config.toml
head_dim = 32
rope_base = 31900.0
attn_scale = 0.177
weight_decay = 0.061
schedule = "wsd"
decay_shape = "linear"
Each number is 128 + 24 x the weight over its row's rms, rounded and kept within 0 to 255. Layers, rows and columns count from 0. Numbers have three digits each. The size before them is the row's rms in percent of the matrix's.

# o: layer 4 attention output (transposed), 256x128, rms 0.175, rows 203-223, columns 64-127
# v: layer 4 attention value, 256x128, rms 0.204, rows 204-223, columns 64-127
# q: layer 4 attention query, 256x128, rms 0.206, rows 224-249, columns 64-127
# k: layer 4 attention key, 256x128, rms 0.204, rows 224-249, columns 64-127
o203 094:132098116107145107124113149086103145127134151145093096096137134122136171130126100121157153108160058140129149126174087133143090111106126133140112127123141128141103139144158109140089123152109138
v204 088:139112125115173162123157135088177133130130110114104136106123126143126130117142063112155130109102192138151113107092117152141147136169127131108105128141100129079154094171105093108144120076126142
o204 076:105102096104127109164112164150110096112148116153104084131139111109166159117116156099145143147183107109131135147162125124137111122047130102156125144119130139148108186099125138119091121181098164
v205 089:121139100135116105151124145146107140156105107164115137129124128115181138115149147116116118114126096089112139186144164113153161200102152141130117160127152165172103125134121123114126095111098132
o205 099:127106153138123148117121131136104139113155145097103119160165120105081079100159125122124104134136135167148173091116103136114111084136118122122136141126100047106146149128120164108125142097150127
v206 092:138138141175104137170161126126097113119111146107123105092127130148140105124130126095087132119107091108130114077134100113123157133133142131128084162191135135107103131115132139161149130169140153
o206 080:123173124121114094138079122120130158131104123125142164145113158127093118161118129188138144144147151159142132188109166144161113141166122124124134125121117122166119068155135138130089113117122099
v207 086:104128149120127099110114156131174089153121143165140156141141094113160122157133136146123116110122176123124139084079156142113127115139111101119132145131123129071137112122104160106115157104153138
o207 083:128061122123139142122140146130123132122143116137095092113138107117152162092120130064136120122131088131141134122147079135133131107039120123123143119105135140140127195120110121112144125130103174
v208 081:124098103153103135152127130120115150107113138110096124131092134182174112136137124111114130137150096106156155202138124115093145142129158147135149126146104106142132142154133117139159109109129119
o208 085:118197126119131105147110114129113125147125130115165150135129162138100093162134113205134147135131163131119135132129173108149127145187118116126106119164137120142123047132153141145090111142134093
v209 101:086122132136114105132166113162185113133127142131121133164173123118124117160129085133114144113132177129122157119125141156148131113118087119099095158100109138110146135135118158077164111123139124
o209 090:149072121103148162132147157105093103112129139151121150102121103117173144080137142090123112141139104143089092084150091112125099115108142147123130104151158141140082143125141083126047141129110103
v210 108:143135122137138158144108094079153111084139116061089116167117145132123139125159098125145138139126114095160115120114115144116135106121130142155113110131115159095114126131141080124155136094145104
o210 097:129186097111130100157143119132110135157122124140166153107114173143117113170117143163124130114120161134122133146135171120141131157193113113130118124142126112165124042140138151149090103185155108
v211 093:112116109121164102101147105113149151123122075121150111114092146137127142130148155152147102151132158117116119139104086104093127108074126144090150072136146158161104113145137071136076127114128131
o211 089:146191130135095119111093137101105110145115177126152137116134147129099133177127111154133171082123110129129154138171154127151139162195111124184099150131116108113137103120143158141168155146125107
v212 100:134080132152099139129101070145119119114137149104105135135117137156117119153142097127155103138123099106141153130165133086136139155121151132147122132144143134138119159161149130166145133195135109
o212 091:108197120118132117136143122123112136154130121111158155137134153136137109160147147184115143113116166134117119151105157108135118118187117124116114118145124129120136041131139143125115116115157085
v213 084:178112141107130109091137099110112109075101160112164135176127135159100110113134152135139125133106139124131109075153092098109113099111093119116148120116170180094114116128133113186157127137096099
o213 092:098122105143121119129145124120170135156099133150122084034096116130109118170133117126102147081147122128153110179099110133121128146142147155115115122127091124166129147147114167100125135137143113
v214 098:096140106114151114118114154124145161098159087138125118136110123135093120169157136145159109150153149110104147139149114111094100118074107098121148097114173144150124148148103112121111121140090126
o214 110:147164133127102138104129099128115125145116144131159147139138147155178103126148110128121126128091094128116111126128114108134125153198134145125097153129092125106155139139182133159168138114161103
v215 091:123127145122117122112146103167123128169124110123133106118162127090067150165123115138146136127097147155078106090128126146171116137120097090115128160095123104155162123125122152081162139167141136
o215 083:131087134126130149113136160113134130103139131156096138158133094110179140062152154056127098133118096121134122108129081124079110112087125155119120148118128144093123177125134095145119134082121125
v216 103:095119119163114120159096139162120130087139126139124118122137094131128133143146117186143134111145135090146155115089131146073100154122121124125134118148113107140088142103095100091131127169155135
o216 114:160162127138154117099155113090122138152121131112142187152122150166147134129090128096135146129104094141151136151186144120171143094129138109156118080115145134141134097142151101147135147080122142
v217 095:106123166153137131127080115130159137115113101145143148136133110108154122115146122165139121115114174100113156125127118118148100140121081161102112129147163149093127154139105167132104140124149145
o217 081:137061085127131129134157159126118137134149127138097109126127097137175135110123122069140143093139079149139138121129098152132145083084130108117140117101110125132122175104122135095160116118125161
v218 098:144081150124132108154169115127108146151140140106102099076120164152136158114068103150122095146142080155148088164088112121135126158143137128118137116163090118146116091101138131105129104167134127
o218 089:103196159143127140115087121128128111124133130108147165152129146106084141156130155150137149107102172103128137143147181126148118125179107124150122127157143126133129057135136121162111140110125098
v219 101:103128113104136104128125157127170171127121122187116121161109131124109105165181126144137075120143174069104145154113122137136133113105134145098084134141170129123147155135129098098131131087101145
o219 100:143144120123125157125132123100097075125132124090158155112145171156170118140111109124131162112131104153112131111170137107156115158174111108151144093115133152140124123129171137140113138173173090
v220 087:128103131139110140148103117136113176136130133132098129091111131163163130148116137122137140139162086124133144193139147140120113138173170141126148132154087092134128127130116157111160103108102129
o220 082:102195132149130117142123116144108111132133117113164170181116146135114089133136112210147123158116175126116129121118163088137132141169114115116113120152139132123137072132152109164093110123148095
v221 093:103143135104144100101129141136150103137117140157161163166130110124132118127121139149113090129140156131137154132104144104125111108127092154100135104125149121099131108118138142157061126121144152
o221 088:149049138137132158116149128124131117114150132118111077086131099123148180118104124075123145089138103124123120122145102155139147101079143122133152113101125149131123195106096136078186150141107151
v222 084:111109104157141124152113104094114130116118117108096111103091158192153117136148133116130135165151060111146114175142110115107144113136163177161152090138118098153129141160156134130182124125132124
o222 087:130200136130121116137121110137114131140126126110166164148119157142102106157132108206132138129118172123116127143119177101140128149197118120125104127151131128126130046133147127150100111139137092
v223 086:118104120148104120141096108115116157106133130085116124117089161189166120108125135126121151151147054122164119171149108109105127142146162171161141099132117134128118143134156107139151121106142118
o223 086:129197125133130115144124108136121127151120132123162162142121153138091103164132112203134131127123179120115127144116183113148135142197119122123117126157129117131128042134133135145104119141141090
q224 120:109168110123132185116097139138109093085123119105172159121133155138112144108137151157139116132113146133167132081163132151190127157084154089103158106173108130150134144134122137178097141133094165
k224 110:114139109159136203125103121161123110107139149114171144134148115106118135138132165149140114161109130105153129164132148139138139125132127117106108149113127138096114155096172145124139123121088186
q225 103:116127139149118149116125126168099127118105144129121144132099109143134106116141116103123166129128110148141111135166125139128155131121140163113158124125133101145143128141171094145138089150172121
k225 094:185103149094107083098149118152108133116136138121106182123142159115144112147095095133134109149103143140125088066124080102139113162121122100160106135149098144152138127141143120085127147125160117
q226 111:093139106117128196132167136115149130069119158171128124147116123132160103074107153105144146101131129129126150158102092151177140109133138141114150133144104071159136153070140106146149140136126117
k226 103:100095112133143169141140127182127133106144112123147130129136126086134160136106115154100136098101138145157117161108124127147122157136137107130126122119158123104114084084170159107098128125151120
q227 095:131132149113118065105117131149101116152132158164107130140126085143146074103144142120143096178138123132169165125138111147148075129121098144126138121125134128085131135111184133118114141110167091
k227 100:154125094122096055128132124127161204178123120135119095134128123132142130146134136122146114108107107167123138106160088136161078118123114155159159116140136129117125127125126121142089113128138105
q228 092:144131102142157106097128158172121144163124136103135165090142105150088169157144128097146105129081134124134106149120158115128110110126171091122134111161141135115117108123165122085127123102145115
k228 095:140148080146155122097137124097090120177128144100135092118127121193124119105101115143128076124133103117129141105139145141102164108106144117137114100099110161086134135125160121147123075103122136
q229 107:115097110109127096097124105136140150095121133107140127140073124122139100166124131141143087093104138136096107147165152147090110088122149074127122111104117116075101126162165165115119125107141127
k229 102:166180102129137086122147142104115150143097128122123098110110121194079132125153160101119080118139093084116148097131119146148116131115122155148162158093144154134144201123114138117157120120117126
q230 101:174156111124132136127114173133158138130147141097117138114127099136117181193137113089134160153145127079142145127143129121151165128136133129153096096124156143151106097108151093099160133122096135
k230 106:106075132111153195146153169137130179133157127114142169127161109114133133143133149115176146139093162105148149094116123086139136094111127152085122118115129098109153135137138116116154156153118163
q231 105:117103168110110109127115071136105105149134120089129133123148097125087180188162096151134150142094155131127133117146107108119157131121124126105099129125164142108144107102133120113124129143096086
k231 090:139111120131184136168138106118129149124115146119141059109150117126138152113159099110141127085098131082134156113101126122139083154074097160105136128118148128104135161097121134141155153144144145
q232 106:128143150142091145138150131149079119114113120148156145104100146113089112133059123140120110109137098160124110137131123140160128121171159118125148148121041107120142139138086174150095132111107119
k232 108:137186140122103173094150079123092093100129153106105181093110141094100116134105118149122108135140158108167126182174104143118161116118130128142129137120126178140106127121167122120110104106152158
q233 109:137142135104123116063108107171098117130143100099106148129138130134160142117126120129103138166145161125131135141144112102101124065124162127110144127114129159105121097094112166106125113130155098
k233 102:171142113139135101130128119108117174116125122103110089146102159146086168121160125092154118110103155086148120140142148117156133156093142177094135162096111130099108150101116141157176133161139150
q234 093:141155133161129121125147152154119143121164126155137125100125133114101148159118111133161099124128093106151140130098141127146125159170175090116135100149148112133103161112120146086139119122114138
k234 095:152129132118123149105156128123111142101097148137102173100129103154134152150080108118144105138121113095107140094117139104096117116132185130139128093110090138175130140105180125078151152130111160
q235 094:107133144139143108157178108147124134129147157150137130103136096136135143154129138105133122112126117115160165125110168140122119141161121101136128127134135088146120211155162114095135142089095136
k235 099:126117153125158151123149115135153104122113141151097148121115085153156120130094088119118151142137121131100176090116149127071129094155134091136109110127130153151165098116155123056115137098131121
q236 097:159132114118123165103108117097170123133132115099119114163102135117180108053146137097140158136121137121099136131144134094125118103097068147168123128125150139136133072130131114162144093160149097
k236 103:118100117140121109166073151152177148136173119110178100174143128100147086096178161132114144122104153130155115153136115124183131148124092112109153126155126071102135124153087125158100124143130107
q237 097:145157122170131134159174128109126149151128146135144114087133081119118142175157131113141127109135106125113161142118148131140144157157111098135121095117146108125125155131134095115138154120118108
k237 101:104099122136153131133135097104158093109113122145099132123146117158166145128091131109116111125143097135071149107112163088107136120159125120141145079147137126182133105138145118093127140110120127
q238 093:121117125142105110158136155152094118124114129138121143096141141148082126194119105188129092120117121166133083122103106158152164132115186138094145115146104116118108145097100145097124188125128158
k238 094:114123145131124111138174092092077101118097115132107141090144140180140151155089126102133088114151104105133116138087132116128134128117185181158135125114136167148090131132166166127145138117115159
q239 121:110104159126124122157147104150118151168088102143109152109110087115130141117095121123115117133166129147114138136064096131130139134138146140134104129125165170131116179114120161108156134119141145
k239 110:078128106141129171132124106144075110120159175105148167112148151119131134139082133151126104134140129118112134140133178102098136119112119116128108117113144124101122136102137105152171127119108171
q240 112:127156146120140149096104136132096109104169117146139111131126147124152081086151125135142162134115098090119086120163120115148076112105139085157124134121128139136130112083119140109118150135134151
k240 113:122128147137105113166097133152100097172119175138147170112145161156135127116064126148121126135169124125108141087131147127130113113120177126181128112148141125144127151114128111146139172121096076
q241 116:094127100140136131105139113155126129153104151120135170122160074094137125130110177123124095119098109130132191113097114139125135125140090157154151143132125141149104084099133117142129171128122118
k241 110:106103129120091089136119130157160095132127125119125152146121123070135123128157129152156134118083165115155089137123123151136102111136128113170096119117157142114106068098163148143090143120129119
q242 109:145129124106176141162112151168105098145141175146138119095118105164155111108085124120090138129133086100147167154122129136088116122134109128166134074087133133136116088111157161164137151142113110
k242 098:124119143133094115152111142152170088121149128157139172105139110172147088126083109120128141102115140156106085074091129139115151092159128063130133097134137121140114107101110115156127154151118127
q243 118:159142149130157113102150152158191117110112111092108126124116101093103123140135111130106183149159112132120129131116123125152121123123140140128126101158124102121113108132149114094161124084138139
k243 112:101103128120147193097139147123126105085148109070129122108124116165151139094093133117114161120142122114109161160125164124102118151135130092154124132155140149072150116117117136149132131096131136
q244 098:123147144106148179126121150164187131125142112079136131136107146171081163122176128135155177131108141143093116146147133121109139124127100100141094070154124110154095136096153111099148125150130118
k244 092:130113161118169099142148163133104140145084099150118141101136111175135144132172104117123093104118135073111125099139109111120162113138159179114145155117106124146121155160153148103132141130144139
q245 108:134145109113148122129123155120204136128095146147114111116161135136178120075150161174070133112158114116125148131121085167144134121123119152093117147138111105142118148104123091117112165101140119
k245 107:161132153130116141154083097134189100105134140129110131109086077124103105131145131126103179136130125178111127137107140153124128146136114075141105135162146147141143086119133136123125122097146144
q246 107:085108151112076148156134066175095135158127085136156135124146139137123140176203134131143165153072141147140135159149137126151184137134122116108085113117161128130107106095129100135146125142116109
k246 098:139127109137135128134168142094114154138110135116129101139130140142155121134174158115125102084110115092124156126100122104177137114125094163148177129111132121145116179134113125108154128164091153
q247 106:098110174133120110135151106141119123137094099130129109128148136114114093125156117162088127129120153194123109138125105123139138123126143127111141132125090106135157165121084163164074148118152112
k247 099:167183134139117109131150076134152121093126118131115105137118134128092151149156127160135123116133103149144138192136143138158140173119089165121107176139156156109081109137137146174137103116146154
q248 103:130175092121137161114138129135158163133130120087141132129122139133163119111137145092133155150120134096118148135139185098111078124127131124145149094129122139131141092143139142150139079143123098
k248 096:114180152137132121141115190113149161144070109130122132119070108122060124110139108108127099107123142108160145163123065165140097150139131163145161142154111122175125125114115141122100152116138091
q249 101:103094131133153134142086133104136105151091081137096126147144124130148120076119110156109154133138163142144093117114112165098132088113113168144125130120134111097095167120130120162134128085155155
k249 092:134122174141145070131081137140124133148143131158137136143090103104133129091129110127119190140125153124142106135108102178149113113125128113080140140189123130096114087171093161173119138125149143